Weights of a small transformer language model.
Training: 146M tokens, 9360 steps.
Each number is 128 + 32 x the weight over its row's rms, rounded and kept within 0 to 255. Layers, rows and columns count from 0. The size above them is the row's rms in percent of the matrix's.

# layer 10 attention query, 160x160, rms 0.206, rows 0-49, columns 40-79
size [ 73  92  84  96  82  93  95  87  98 101  97  99 107 100 138 104  92  90 110 111  96 128 106  96  97 110 100 102  90  96 100 102 118 116 103 114 111 120 115 123 124 124 112 113 111  94 114 105 120 123]
[[147 147 128  71 150 203 165 124 135 110 121 113 118 126 181 118 149 133 167  90 133 125 146 111 160 140 190 141 123 121 159 116 148  86 137  51 139  89  62 180]
 [102 159 169 199 161 156  57 168 137 119 193 135 152 164 160  83 141 128 163 111  86 122 113 139 107  95 143 142  55  60 123 118 108  68 118 159 172 174 166 119]
 [112 113 173 102 111 138 101  95 131 112 123 131  94 161 118 121 122 105 126 142 131 116  82 108  74 188 154  92  97 123 119 125 166 162 104 150 127  46  44 146]
 [108 126 145 151  91 143 150 106  90 115 167  94 111 157 172 162 127 149 130 150 168 101 103  90 120 115 124 140 102 145 153 111 125  95 175 179 120  83 116 154]
 [158 135 152 132 113 132 138 119 128 119 185  87 111 187 132 136 108 160 130 126  65 138 112 110 116 147 154 141 134 175 173 123 152 125 128 106 167 111 121 180]
 [122 158 191  73  70 189 210  76 163  97 186 115 116 176 132 168 130 162 110  97 159 165 148  95 108 138 162 130 120 108  93 112 158  66 114 175 126  75  82 185]
 [114  93  42 166 139  77 124 167 139  80 110 120  98  91  95 111 152 130 152 160 175 118 102 166 118 144  73 140 121 104 148 125 126 182 150 133 133 154  91  89]
 [137 193 133 134 147 115  93 192 140  67 126 156 116 126 114 110 120 121 167  30  96 101  97  90 176  95 133 110 145 169 147 166 137 103 152  95  89 134 125 111]
 [ 67 106 109 123  97  71 152 213  96 152 134 100 125 153  91 129 185 157 172  85 123 105 125 123 130 166 179 173  98 117 195 172 153  90 105 144 101 125 174 122]
 [135 134 176  84 211 138 184 183 138 200 135 121 150 153 112 142 123 126 197 164 209 116 114 144 108 110 168 108 110 143 145 119 159  63 179 126 114 128 135 129]
 [ 95 134  98 116 132  92 166 161  55 109  70 155 128 133 192 139 117 184 139 104 121 172 100 103 123  92 126 106  45 105 117 173 123 118 138 155 117 118 153  72]
 [170 127 138 147 121 120 157 151 162 141 138 140  95 130 187 116 123 147 119  71 115 129 123 124 157 152 123 102 157 180  95 112 153 106 119  76 123 117 104 171]
 [117 150 110 109 133 101 219 196 160 133 144 112 159 159 158 121 103 142 108 154 102 120 128  32 129  99 165 117  74 149 108  98 142 114 133 129 101 105 137 172]
 [189 149 158 113 127 178 154  94  93 150 139 136  97 117 149  96 106 179 136 160 112 167 130 101 150 140 155 147 147 145 101 115 204 117  89  82  59 150 145 146]
 [151 103 194 139 192  99 125 169  73 149 129 109 137 128 182 176 102 138 125 112 140 155 117 107  98  80 182 106 180 131 172 139 169 145 156 159  98 170  99 129]
 [116 118 146 127 158 233 156 124 118 117 109 167 144  98 126 173 180  78 139 142 117  68 145 151 117 106  97 109  86 110 136  83 140 108 155  76 147  89 195 173]
 [ 98 106 165 127 122 104  44  78 114 144 129 133 117 102 141 117 203 147 140 155 124 142 127 112 191 101 110 109 163 132  83  82  78 147  85 189 136 122 109 158]
 [122  49 142  84 132 130 127 178 107 161 127 142 148  99 124  88 139 130 117  98 141 151  84 163  91  95 134 150 181 124 109 112 196 145 202 181  78 134 127 156]
 [140 144 105  88  67 135 209 105 121 136 154 121 153 131 147 130 136  67 141 123 155  98 133  98 142 101  71  94 208 153 151 150 101 155 120 106  96 179 131  92]
 [108 103 124 172 121 195  91 200  71 160 108 155  52 133 206 135 144 116  98 118 158 147 143 185 121 103 155 128 181 124 168 135 125  97 164 134 158 146 162 144]
 [108 110 230 150 134 133  86 185 151 140 143 138 137 102 227 104 133 166 122  83 130  83 123 110 142  90 166 107 156 107  98  85 165  87 181 154 147 177 109  73]
 [134 175  44  88 172 143 161  82 214 117 115  87 170 158  76 130 150 174 126 125 164  96 133 137  74 103 139 191  50 148 130 163 120 129  89 113 124  92 135 152]
 [158 149 150 118 201 149 172 165  93 167 166  95 153 112 178 157  71  81 117 131 177 135 108  97 156 125  84 151 110 158 131 151 115 133 117 121 174  90 112  78]
 [144  98 133 131 130 129 153 158 161 147  98 128 148 192 105 141 142 166 159  82 139 133 183 130  87 120 144 131 156 119 123 117 123  99 122  99 133 200 139 126]
 [155 171 176  70 124 112 156  55 152 137 105 128 110 155 128 158 135 128 157 131 109 121 154  78 134 160 159  89 147 125  62  61 109  83  97 170 156 119 119 149]
 [121 139 134 137 146 112  65 223  87 183 153 129  98  97 130 120 146 181 163 133 132 148 118 125 143  74 104 125 145 136 123 168 107 112 128 121 108 177 129 150]
 [128 126 103 134  71 125 119  63 192 176 135 195 173 114  83 178 182 118 156 141 139  89 107 111 204 109  79 165 164 106 153 107 112  97 105 179 170 125 131 120]
 [199 115 142  74 120 161 111 180  64 106 125 149 165 119 174 126 203  84  96 110 140 108 137 126 170 102 131 123 103 120  76 116 128 145 165  87 196 123 123 130]
 [112 113 105 152 132 116  74 222 105 111 137 134  75 133 103 108 118 165  87  95 112 131 120  87 109 155 177 134 155 158 133 149  54 179 192 155 175 158 103 167]
 [196  86 173  80 123 123 160  66 127 158 125 117 211 201 118 154 187  84 135 126  46 129 148 118  98  67 121 129 130 124 171 140 181 133 168 130 121 147 125 133]
 [139 135 129 122 198 117 103 185 135 159 158 110 150 170 132 101 111 129 100 106  86  68 159 128 147  97 151 136 102  75 153  64  80 215 129 135 185 143  96 147]
 [ 75 171 168 148 206 140 107 163 192 108 117 104 116 127 135 102 114 139 176  81 141 117 113 127 140 181 152 144  75 112 163 128 113 114  79 120 100 204 163 118]
 [104 169  88 121 163 180 103 147 110  98 138 121 143 235 145 178 110 136 137 125  90 103  70 162 164 104 115 144 198 206  70 141 135 132 160 120 120 113 114 144]
 [138  49 101  89 117 129  99 153 152 122 172  84 141 142 136 175  67 126 118 126 156  66 124 134 110 119 115 156 135 174 150 175 104 111  86 169 154  76 129 191]
 [ 92 119 217 182 145  83 133 157 134 160 140 112 141 178 163 173 115  87 145 102 148 145 157  96 155 129 163 167  84 179 145 178 147 123 103 123 178 143 152 109]
 [143 134 168 152 106 129 107 106 142 144 179 155 100  53  60 100 153 124 108 130 135 185 170 122 150 140  90 112  77  34 114  42 101 146 153 101 110 169 118  65]
 [105  90 113 121 156 155 187 151 154 163 161 118 167 162 162 144 116 131 145 111 154 104  67 131 108 117 136 157 171 179 144 188  95 105 157 116 136  85 142 151]
 [ 94 105 151 100 149 156 136 100 165 159 155 135 115  81 106  87  83 136 120  81 123 143 169 140 119  93 137 133  71  69  97 146 148 172 136 131 160  61 118  58]
 [111 150 134 172 122  97  88 185 143  74 144 160 164 121 127 120  99 126 110  42 155 172 163  91 122 170  99 136 153 112 122 123 191 136 104 105 105 155 105 147]
 [108 128 150 136 130 125  32 156 146 117 208 156 128  67 118 140 134 177 102 129 178 205 158 148 142 151 134 135 142 106 101  70  60 148 158  89 142 164 130 102]
 [121 113 135 111 162 158  71 150 140 125 119 138 158 155 116 128 131 119 130  92  98 161 191 158 143 127 132 151  68  95 116  84 145 100 122 108 106 159 133 113]
 [156 124  76 128 134 155  58  95 164 102  93 160 125 109  78 132 159 156 100 115 132 133 134 127  89 100 141 147 137 104  94 113  70 138 136 168  55 172 166 131]
 [137 131 109  96  73 131 130 104 100  84 142  97 161 117 109 135  98 116 171 144 167 136 117 101 115 133 123 132 148 105  92  70  84 129 153 138 111 114 148 114]
 [119 123  97 142 136  66 166 173 154 137 103 126 176 167 144  86 137 161 144 120 159 180 181 115  83 169 137 115 124 125 138 146 206 128 132 126 135  80 123  98]
 [110 131  86 138 140 112 127 135 159 108 124 158 143 105  95 135 127 146  72 125 142 124 165  80 108 229 142  97 169  44 142 161 140 122 163 144 109 115 152 129]
 [146 118 133 162  91 136 136 145 155 136 113 184 109 140 140 128  99 135  76 100 124 143 127 133  80 135 131  90 126 140 144 128 102 133 149 135 124 109 161 130]
 [130 136 109 141 155 104 170 125 129 119 183 168 114 132 133 113 116 152  88 152 124  88 126 172 136  59 145 155 117 193 124 111 107 149  93 116 133 156 142  83]
 [ 82  91 116 161 101 104 169 162 132 149 132 148 201 131 135  86 122 165  83 156 166 126 174 176 147 122 138 115 115 154 110  99  72 107 156  85 124 104 164 155]
 [149 161 190 125  52 102 172 173 122 145 107 105  86 158 159 131 113  61 101 150 137  56  68 141 167 140 134 163 112 141 120 147 198 177 141 123 177 125 147 119]
 [104 134 156 124 140  90  87 167 143  91 135 135 113 131 136 123 121 164 156 116 149 100 133  93 158 163 146  96 148 193 128  99 174 130 140 145  97 164 109 128]]
# layer 10 attention key, 160x160, rms 0.209, rows 0-48, columns 40-79
size [ 91  89  86  76  79 100  87 102 104  90 102  97  94 105 117 105 103  97 108 101 102 115 104  92 109 104 100 106  93  93 104 106  96 100 109 109  98 109 107 120 115 116  96 108 118 106 107 109 114]
[[171 117 106 130  83 140  95 112 122 190 106 116 157 111  86 115 192 165 157  91 121 129 124 169 133 147 132 161 171 105 145 119 115 174 116 136  97  94 117 109]
 [122  97  76 110 122 165 152 126  56 111  85 128  64  71 159 148  64 138  76 182  97 101  93  65 104 111  60 147 149 165 135 100 148 156  64  82 171 165  91 137]
 [100 198 138 182 147 142 105 166 135 148 138 120 114 194 141 109 141 140 125 109 134 136  99 140 147 162 203  80  82  94 153 176 164 162 147 132 142 145 124  76]
 [139 117 141 166 133 112 146 168 199 151  99 126  95  85 150 170 141 147 109 123 139 140 118 112 203 124 120 158 110  93  62 159 139 180 122 123 108 102  65 123]
 [137 124  82 110 144 147 199 203  55 148 120 152 135 115 101 141 166 110  65 156 178 110  88  76 132 129  79 159 140  89  69 174 143 157 162  78 132 106  81 158]
 [104 114 151 187  80 178 114 141 158 100  88  95  49 117 120 154  82 114 116 108  51 136 121 111 143 138 149 193 108 117 167 154 160 129 160 102 125 155 152 121]
 [161 106  81  77 100  64 124 165  99 125 129 166 192 120 108 143 167 145 182 142  84 142 113 148  99 109 134 190 151 112  90  49 102 138 136 142  77 111  78 134]
 [ 59 147 167 176  97 161 192  99  96 106 101 109 115 140 172 132  84 141 162 128  76 161 142 129 117 203 149 123 136 111 110 134 129  65 144 131 158  86  85 105]
 [110 211 133 133 151 123 163 101 171  94 126 120  65 119 105 121 116  68 133 112 111 104  77 101 130 154  83  99 146 114  87 103 125 139  68 112  99 133 139 121]
 [182 146 145 144 130 157 181 124 124 141 171 146  83 128 201 130 154  86 108 117 119 163 154 110 112 176  72 160 120 196 143 101 101 165 164 129 114 125 125 120]
 [104 221 132 157 116  88 132 167  83 124 141 178 165 176 150 187 111 101 143 126 114 127 125  76 158  93  84 129 123 137 189 160 131 120  76 109 113  59 189  97]
 [142 113 165 132 119 181 165 144 163 138 189 114  97 154 161 145 124 144 144 144 116  92 125 119 120 116 127 188 151 150 131 136 138 201  75  64 148 126 152  96]
 [ 30 107 174 186  84 138 162 173 162 152 152  86 142 108 121 142 120 156 138  87  99 144 180  92 144 125 137 132 167 153 140 190 117 113 109 133 132 121 142 121]
 [171 129 174 139 150 159  96 119 120 138 159 143  99  72 126 192  32  68 121 116 113 102 128 164 158 115 103 114 143  68  72 170 149 130  98  91 132 132 174 124]
 [111 118 153 159 119 149 184 112 154 169 123 140 157 114 114 122 135 136 101 204 185 120 167 137 142  92 161  96 129 141 174 135 104 200 119 145 128  62 156 119]
 [132  14 125 163 120 114 132  64 147 121 105  58 172  89 215  98 111 186  72 173 113 167 129 125 154 142 152 141 163 127 110 120 139 109 194  49 128 130 181 120]
 [129 120 115  85 146 144 118 138 151  74 157 101 148 135 104 137 156 188  56 138 136  77 151 140 140 103 122 157  89 116 140  91 145 106 156 130 154 107 118 152]
 [148 180 137 136 146  88  99 147 234 142 106 126 148 158  98  95 149 179 123  90 142  94 181 133 177 130 117 172  72 134 117 119 106 134 155  68  95  74 162 139]
 [202 148  99 133 127  80 145  92  90 100 130 184 166 143 181 109  95 151 133 111 138  97 116 200 156 154  94 123  84 136 121 136  87 128  83  77 121 128 133 137]
 [ 51 112 110 149 145 172 168 101  83 143 146  94 127 130 146 138 153 142 166 119 158 172 185 106 126 167 145 123 131 156 165 176 160 116 119 113 131 131 130 109]
 [111 130 177  87 118  97 161 108 204 114 154 157  95  99 138 194 102 108  71 127 157  94 117 142 145 137  96 144 141 126 199 127 214 220 169 135 125 106 145 175]
 [146 161 133 128 145 130  90 220 115 127 189 130 141  98 116 130 166 134 150 157  90 136 124  86 112  85 151 121 132 139 140 107 123 189 165 153 154 149  92  89]
 [147 150 191 125 152 147 108 127  75 156 174 194 151 179 205 163 110 131 141 146 184  85 115 151 127 105 113  91 150 135 161 191  86 168 119 119 115 177 152  76]
 [ 73 148 146 108  92 121 153 133 151 146 130 174 192 116 208 123 207 149 164  75 169 112 134 149 177  97 145 171 189  96 148 163 158 147 165 153 163 134 112 161]
 [ 85 143 127 123  95 129  83  90 174 103 105 103 160 170 127 111 140 138 135 109 100 130  61 165 137  76 129 177  52 157 156 170 106 162 174 130 140  98 151 110]
 [178 128 184 127 160 190 155  87 138 128 197 127 128  36  51 207  82 105 152 121 152 130  89 140 178  92 146 154 117 112 156 203 119 122 120 131 104 123 185 109]
 [154 154  91  93 101 130 133 105 131 135 148 126 128 138  68 142 123 147 119 140 148 133 122 182 107 154 128 183  87 143  76 100 114 111 168 130 150 137 142 187]
 [159  94 120  86 169 118 143 169  98 133 145 150 123 148 120 163 139 150 135 146 134 119 107 103 132 133  81 118 148 148 135 110 142 163 179 151  82 179 133 103]
 [167  53 157 137 129 147 111  28  86 186 150 127 138 102 125 118 116 159 133 115 134 130 216 108  99 147 191 144 153 143 174  88 113 105  91  90 136 154 135 105]
 [106  81 114 115 187  91 185 103 133 102  95 140  95 165 141 115 170 125  84 156 165 153 110 213 159  94 118 164 115 127  89 123 139 146 116 128 123 174 127 103]
 [140  70 110 120 169 128 129 157  58 168 151 150 166 116 155  91 130 152 139 139 127 105 110 110 146 127 158 136 138  77 126 147 159 149 150 170 148 151  81 107]
 [ 79 204 108 111 127 167  90 146 215 124  99  75 127 122 172  89 105 110 143 111 103 156  82 164  68 130 123 124 119 120 155 113 171 115 128 111 148 134 118 165]
 [122 182 179 115 107  14 132  85 137  84  99 143 124 161 121 134 136  71 122  85 130 132 103 129 111  87 151 163  63 139 150 127 139 101 115 144 110 192 140 147]
 [101 166  77 111 138 121 128 134 133 148 100 143 159 133 172 140 170 195 162 166 111 132 107 155 137 112 133 124 148 214  98 120  77 148 100  60  73 129 167 168]
 [109 108 107  84 140  81 131 203 162 141 148 105 122  71  79 171  95 182 185 140 189  97  95 106 139  53 138 121 192 180 126 177 143 183  85 111 137 114 138 153]
 [153 105 137 101 123 131  78 130  89 152 133 137 117 121 132 126 106  77 152  53 124  95 162  97 108 178  86  72 145  19 111 119 215 132 132 111 156 152 110 121]
 [172 142 131  74 117  97  92 108  74 143 113 133 146 100 142 153 152 124 130 156 162 155 140 120 162 153 105 113 171 144 130 147 189 129 127  78 144 114 168 183]
 [192 100 152 150 147 159 137 136 146 186 160  50 144  89 130 115  64 139  91 145 135 141 132  88 166 103 149 133  98 166 161 141 115 123 105  91 166 149 181 130]
 [114 123 156  91 173  52 121 125 107 138 175  67 122 135 112 180 131 147 126 167 155 111 144  79 163 119 133 101 109 147 144 128 202 116 132 108 118 111 158  86]
 [118 163 112  72 124 125 114 137 138  96 179 104  98 134 145 157 123 172 165 140 117 166 147 127 150 130 151 178 183  59  81 106 132  94 123 163 112 116 102 100]
 [196 133 159 107 132 101 187 134 112 126  60  91  92  73 106 102 120 163 111 111 138  97 146 122 163 147 141 121 106 156 140  85 153 106 197  72 139 142  79 126]
 [ 89 147 169  91  96 140 161 107  82  42  99 126 110 146  89 153 153 170 149 205 150 179 184 117  95 150 146 140 123  97 109  92  66  77 115 130 126 193 158 183]
 [ 94 141  92 129  83 125 161 147 121  51  95 115 141  68 142 115 142 140  83 148 131 130 129 143 177 180 126 139 128 147 133 163 113  73 145 181 191 151 150  70]
 [160  74 148 101 134 112  95 154 121 217  87 139 124 121  87 112  91 136  92 137 139  96 175 145 136 120 142 172  77 132 120 147 201 167 124  86 112 139 163 101]
 [173 150 172 103 128  97 158 131 186 198 139 114  98 110 149 165 101 109 167  86 148 113 104 110 150 103 134 130  77 113 147 134 157 185 154  87 142 145 111  87]
 [102  63 134 118  64 176  89 115 101 138 147 131 199 110 169 130 119 196 143 144 135 160 144 119 160  72 115  95 170  95 127 120 124 115 170 162  89 140 188 179]
 [137 140 131 117 143  94  99  85  83 136 156 121 165 139 106  98  70 111 139 145 145 108 182 151 146 168 112  96 110  79 144 155  83 106  93 177 133 132 133 169]
 [152 128 101 102 118 202  67 103  77  54 117 163 133 154 155 132 107 114 148 119 122 128 129 149 116 161 135 118 149 117  54 138  80 120 152 131 116 167 122 177]
 [115  73 123  90 131 180  91 137 104  80 143 137 152 146 148  82 135 101 170 141 128 129 128  51 127 103 184  72  92 148 151 112 145  97 101  77 156 123 140 148]]
# layer 10 attention value, 160x160, rms 0.27, rows 0-31, columns 40-79
size [ 81 100  79  86  92  89  92  92  95  84  96  93  91  92  84 100  96  96  83  81  85  95 104  89  89  88  84  91  83  81  77  97]
[[127 129 140  99 114 107  96  94  36 103  89 136  88 138 124 153 118  99  98 111  90 103  90 134 110 101 127 135 169 158 155 114 124 111  95 147  98 158  69 135]
 [ 88 155 125 105 134 151  61 152  48 148 126 143 119 130 191 100 110  92 122 141  90 156 108 155  87 165 187 128 113 141 128  95 107 127 176 129 116 174 181 129]
 [134 167 138 133  66 130 115 107 104  93 137  80 144 143 158 146 127  86 127 156 125 213 141  73 143 116 178 137  69 197 109 108 139 133 167 194 127 166  76  99]
 [114 146 115  46  74 153 157  69  93 138 129 167 167 147 123 128 188  65 165 117 111 165  27 119 125 125 115 143 133 129 103 106 124 120 126  80 138 123 121 121]
 [ 59 144 150 170 114 130 148 133 186 157  95 135 196 185 142 143 125 124  93 101 139 125 111 117 137 158 159 163 119 152 137 134 103 103 161 120  82 200  78 183]
 [106 141 114  71 129  92 151 125 145 168  75 120  94 157 101 144 124 120  97 154 157  97  84 134  58 137  81  94  94 147 174 140  95 137  37 163  65 158 145 106]
 [118 133 142  93 156 160 167 161 144 151 103 107 136 127 120 124 169 123 103 104  95 124  73 133 163 131 134  80 196 139 133 158 103 134  76 151 142  82 117 155]
 [ 98 127  93  79 170 153 170 100 125 116  79 146 121  88 131 119 129 160 158 154 170  92  94  84  89  96 161  81  86 148  99 129 131 144 121 111  92 179 113 192]
 [163 120 157 144  75  96 131 187 136 126 184 148  83 122 106 130 118 103 155 138 123 130 119 144 129 147 119 121 140 146 130 133 118 128  95  45 131  95 149 156]
 [135  87 180 149 136 104 111 154  84 143 145  98 133 111 113  62 191 146 110 180  87  93 162 134 121 182  82 166 199 180 173 121 128 124 164 132 150 135 134 127]
 [167 149 151 107 108 102 187  53 130 124 170 103  70  88 150 118 139  99 125  78 124 122 113 155 139 172 126 153 167 147 131 168 123 159 167 103 120 142 127  73]
 [106 127  87  85 157 135 141  86 103 165 122 118  78 147  94  98 172 118 133 112 180 106 131 101  91 103 108  91 103 102 113 142 112 186 171 129 101 104 131 141]
 [ 95 100 143  74 126  95 102 132 141 127 131 112 143 115  77 140 121 170 137 141  20 108 124 142 137 158 150  98 186 126 128 199 134 127 155 154 102 131 117  95]
 [116 135 116  90 141 118 120  66 149 145 172 109  55 155 117  85 113 188 134 167 140 145 109 117 152 178 109 106  98 117 126 110 179 111 139 183 129 148 157  95]
 [184 146 155 135 120  31 105 118  93 159 127 114 102 116  88 118 131 150 149 159 120 120 123 138  95 133 111 106 126 129  99 112 134 152 140  52  64  65 111 121]
 [ 64 145 163 182 139 107 158 153 113 184 109 130 159 139 139 151 112 124 114 118  84 111 132 149  94 153 195 174 145 170 109 136  74 136 201 155 121 181 155 132]
 [171 113 116 166 120 142 132 198  34 170 136 176 156 123 194 143  88  83 121 142 120 132 130 140 113  89 117 102  87 118 112  67 159 137 142 107 140  88 189  60]
 [214 121 108 108 139 121 149 157  85  72 111 187 113 161 130  79 132 138 124 121 154  91 117 102 122 145 116  95 166 140 110 110  98  85 125 138 130  86 198 160]
 [157 122 192 106 129 133 147 126 156 158  80 109  92 169  82 167 118 182 144  62  76 153 130  85 161 109 170 125 164 134 119 129 148 111 200 139 117 138 165 162]
 [168  79 115 100 143 133  71 106  77 105 153 138 121  87 124  56 113 176 158 116 137  36 142  42  97 133  99 120 171  85 146 145 135 117 113 135 165 113 109 170]
 [ 96 116 136 160 199 145 129 112 134 133 130  87 118 129 149 122 105 142 110 153 137 113 144 132 129 118 147 135 135  95 155 126 145 155 181 118 152 168 109 179]
 [138 114 138 138 112 120 134  56 124  78  99 160 172 125  82 108 157 107 151 156 115 142 141  79 183 138  97 164 156 169 113 159 152 211 112 102 121 138 135 141]
 [147 159 111 116 119 137 236  92  76 148 168  84  62 134  71 120 133 160  57 167 134 171 104 123 172 126 108 133 109 126 100 110 133 137 144 141 127 171 136 147]
 [128 152 136  39 107 108 171 208 121 169  83  68 145 134  52 138 127 141 112 131 116 103 105  82 127 163  67 163 117 132 120 191 152 136 114  87 145 150 138 100]
 [135 114 121 162 111 120 116 129 193 123 134 103  58 111 108 173  84 144  98 125 122 142 148 115 165 116 128 183  86 135 161 165 141 158 134 145 173 146 125  60]
 [120 113 123 167  81 124  94 109 129 111 121  64  94 145 132 162 166 113 151 126 110 136 134 143 118 163 100 143 173 144  76 172 124 117 135 107 150  10  96 105]
 [ 98 170 142 194 133 123 163 126 122 139 113 143 157 119 154 154 139 150  91 205 149  96 166 136 101  91 171 128 120 161 120 103 184  92 102  46 126 161 127 114]
 [129 116 189 105 124 118 105 110 164 126 141  41 124 136  95  99  82 114 163 146 104 138 184 130 161 151 107  87 113 154 144 102 114 106  83 148 141 141 114 109]
 [169 164 129 130 123 155 113  96 111  98 159  92 101 191 118 145 110 105 193 107  90 164 146 123 168  56 155 124  65 104 143  86 155 140 138 133  89  91 141 105]
 [ 85 144 138 117 140 161 161 119 115 120 123 174 151  85  74 148 154 148  94 165 138 122 110  96 160 148 179 169 133 162 148 136 119 116 148 133 163 185 106  99]
 [166 108 113 169  91  78 115 179 133  96 141  92  85 109  77 184  90 163  70 173  90 139 105 112 136 184  78  76 205 161 118 177 123 139 104 153 129 176 166 131]
 [163 135 150  97 162 180 121 159 113 181 167 132 140 118 167 145 118 174 151 199 147 125 181 138 120 155 135 162  86 116 174 137 137 162 130 118 132 165 122 179]]
# layer 10 attention output (transposed), 160x160, rms 0.308, rows 0-31, columns 40-79
size [ 90 101  84  89  89  95  97  94  95  92  99  95 100  94  92 101  99  96  92  93  97 102 101  95  97  97  97  99  94  85  86  96]
[[141 153  97  78 143 154 148  93 123 142 176  93 166  86  80 154 161 105 104 148 183 133  57  99 122  95 125 106 105 123 115 131 111 132 181  80 138 125 149  79]
 [157 202  67 116 125 137 181 115 165  75 134  88 165 144 105 114 140  96 191 143 130  87 109 163 120 148 118 141 100 142 115 137 144 164 103 128 111 113  93  63]
 [178 110 144  74 148 169 133 125  93 203 103 106 185 150  80  81  84 124  93 123  92  77  72 146 115 110 169 154 128 115 188 138 139 135 166 129 127 119 119  95]
 [133 139 139 116 168 125 165 144 110 153 128 141 118 147 130 163  94 184  92 113 135  77 129 135 108 119 130  82 101 103 193 176 101 126 127 125  94 171  53 128]
 [166 122  71 151  96 142 131 183 126 118 134 103 118 100 143 134 129 100 185 143 144 166 115 153 128  79 165 121 112  99 179 139 121 147 137 167 123 125 138 140]
 [141 117 119 130 156 151 114  79 155  67 126 163 170 126  94 122 127 189 120  90 121 153 149 136 151 121 134 145  88 133 156 117  99 128 170 106 113 133 135 114]
 [ 54 134 153 106  84 136 122  84 188 117 164 118  83 104 108 145  75 154  71 165 181 114 132 123  57  96 105 160 152 152  69 100 134 148 182 120  41 128 153 134]
 [125 141 148 136 167 124 181 179 157 134 159 175 154 107 147 117 160 141 151 134 110 151 147 146 139 136 139 151 123  92 196 132  89 139 137 149 157  89 165  85]
 [ 75 130  98 105 189 132 167 196 163  99 119 128 187 151 119 107 164 105 119 137 137 156 142  76 141 127 131 134 133 128 190  92  90 138 131 139 113  92 118 163]
 [148 155  93 169 101 122 118  75 158  92 118 122 120 158  90 158  68 162 106 137 113 145 157 170 149 122 139  97 114  69 116 167  47 142 155 164 100  83 166 165]
 [113  97 157 162 120 194  23 157 134 149 134 145 133 120 157 146 120 152 144 102 132 114 103 135 148  68 126  95 101  99 152  96 122 103 144 137 144 159  59 165]
 [107 147 108 196 126 120 127 138 199 162 121 155  86 146 110 139 166 121 171 121 109 101 183 128 133 143 153 118 129 156  89 144 103 119 103 156 125 133 153 129]
 [115  58  62 192 189 100 151  39 138 130  76 121 168 147 194  95 152 140 117 151 163 162 140 172  90  87 144 132  77 128 134 189 205 142 110 162 115  93 156 101]
 [129 180 157 166  99  97  52 105  88 122 121 110 136 101 117 122 157 143 116 143  97 128 127 131  89  96 113 117 107 143 144 131 103 118 137 174 108 139 130 109]
 [124 131 176 157 165 134 137 157 136 162 167 155  68 108 123 215 160 170 164 153 166 140 113 166 111 136 127 132  68 127 118 158 121  96 124 130 118  90 101 138]
 [159 116 114 164 151 162 102 166 107 100 110  60 139 115 152 120 130 132  86 160 126  98 130 173 158 103 134 102  71 124  99 147 158 189 103 118 154  43 162 183]
 [153 136 132 146 145 158  70 108 118 142 111 131 142 154 159  51 107 122 109  69 144 100 134 101 190 150 134 124 125 148  54 150 110  67 143 136  93  94  95 110]
 [ 98 191 106 171 159  73 126 117 180 152 131 112 118 146 153 152 107 127 139  99 117 107  89  75 141 160 142 119  53 143 100  56 132  93 127 132 143  56  87 139]
 [148  86 138 178 196  65 136 117 113 161 118 143 126 129 155 141 128 152 162 127 163 135 125 120 154  70 152 132  85 156 172 118 136 114  85 143 182 133  83 114]
 [124 128 149 136 126  84 197 129 119 191 159 117 138 181  87 173 112 110 103 127 110 173 172 187 126 132 119 103 143  80 156 107 121 155 113 140 138 108 156  76]
 [ 95  81 137 122  92 106  85 171 175 124 111  68 130 103 144 160 137 128 191 162 147 149 234 158  57 194 138 128 151 107  59 122 125 125  93 153  69  69  78  90]
 [113 169 110 123 137 146  73 209  91  53 130  92  78 124 168  86 106 132 153  76  84 115 106  78  76 128 127 136 142 121 149  93 127  96 138 172 122 166 239  95]
 [122 140 109 160 107 163 140 161 143  99 179 167 162 161 138 184 141  70 150 157 116 108 125  91  93 127 144 140 153 166 113  96  81 111  99 126  65 130 103 167]
 [ 98 108 112 209 142 102 117 130 128  91 133 133 133 122 126  92 122 130 163  99 203  93 112 182 153  89  80 153  72  71 141 153 154 118 114 106  59 162 198 133]
 [151 141 211 136  87  93  95 120 125 113 112 138 161 160 170  78 172  94  96 157  75 130 151 101 107 134 105 133 203 121 128 120 155 155 153 113 160 134 119 148]
 [ 79  53 168 119 141 117 148  73 175 143 124 127 106 121 102 155 109 149 148 148 178 177 166 125 152 130 143 114 139 117  65 161 102 118 179 125 120 119 110 187]
 [135 100 115 110 142 155 159 114  69 130 117 128  98 138 187  82 160  96 109 114 114  97 135 130 100 180 155 141 125 104  47  78 100 111 158 180 135  85  80 120]
 [135  97 125 157 153 167 103 154 144 120 144 118  80 166 113  92 185 112  80 129 117 121 125 143 157 134 150 157 106 139 134 187 111 203 164 110 112  91 182 145]
 [110 107  96 138  97  91  68 144  88 151  95 167  87 132 130 142 121 121 112 127 132 125  77 119  81 168 124 154 193 117 106 103 169 111 150 127 167 166 110  54]
 [ 94 121 111 170 176  84 151 192 102 118 134 130 121 137 177 129 129 120 167 149 122  88 153 134  98  93 148 141 128 170 113 143 106 160 110 124 105  65 157 126]
 [108 132 111 119 160 138 136 116 164 139 113 140 180 132  93 150 165 112  93  80 101 150 120 172 124  50 187 150  60  83 119  62 132 110  70 156 150 128 168 171]
 [ 57  85 147 175  72  97 174 134  66 154  88 156 153 105 141 118  95 139  93  97  93 107 129 166 155 101 133 128 118 127  84 109 117 140 150 141 113  90  86 158]]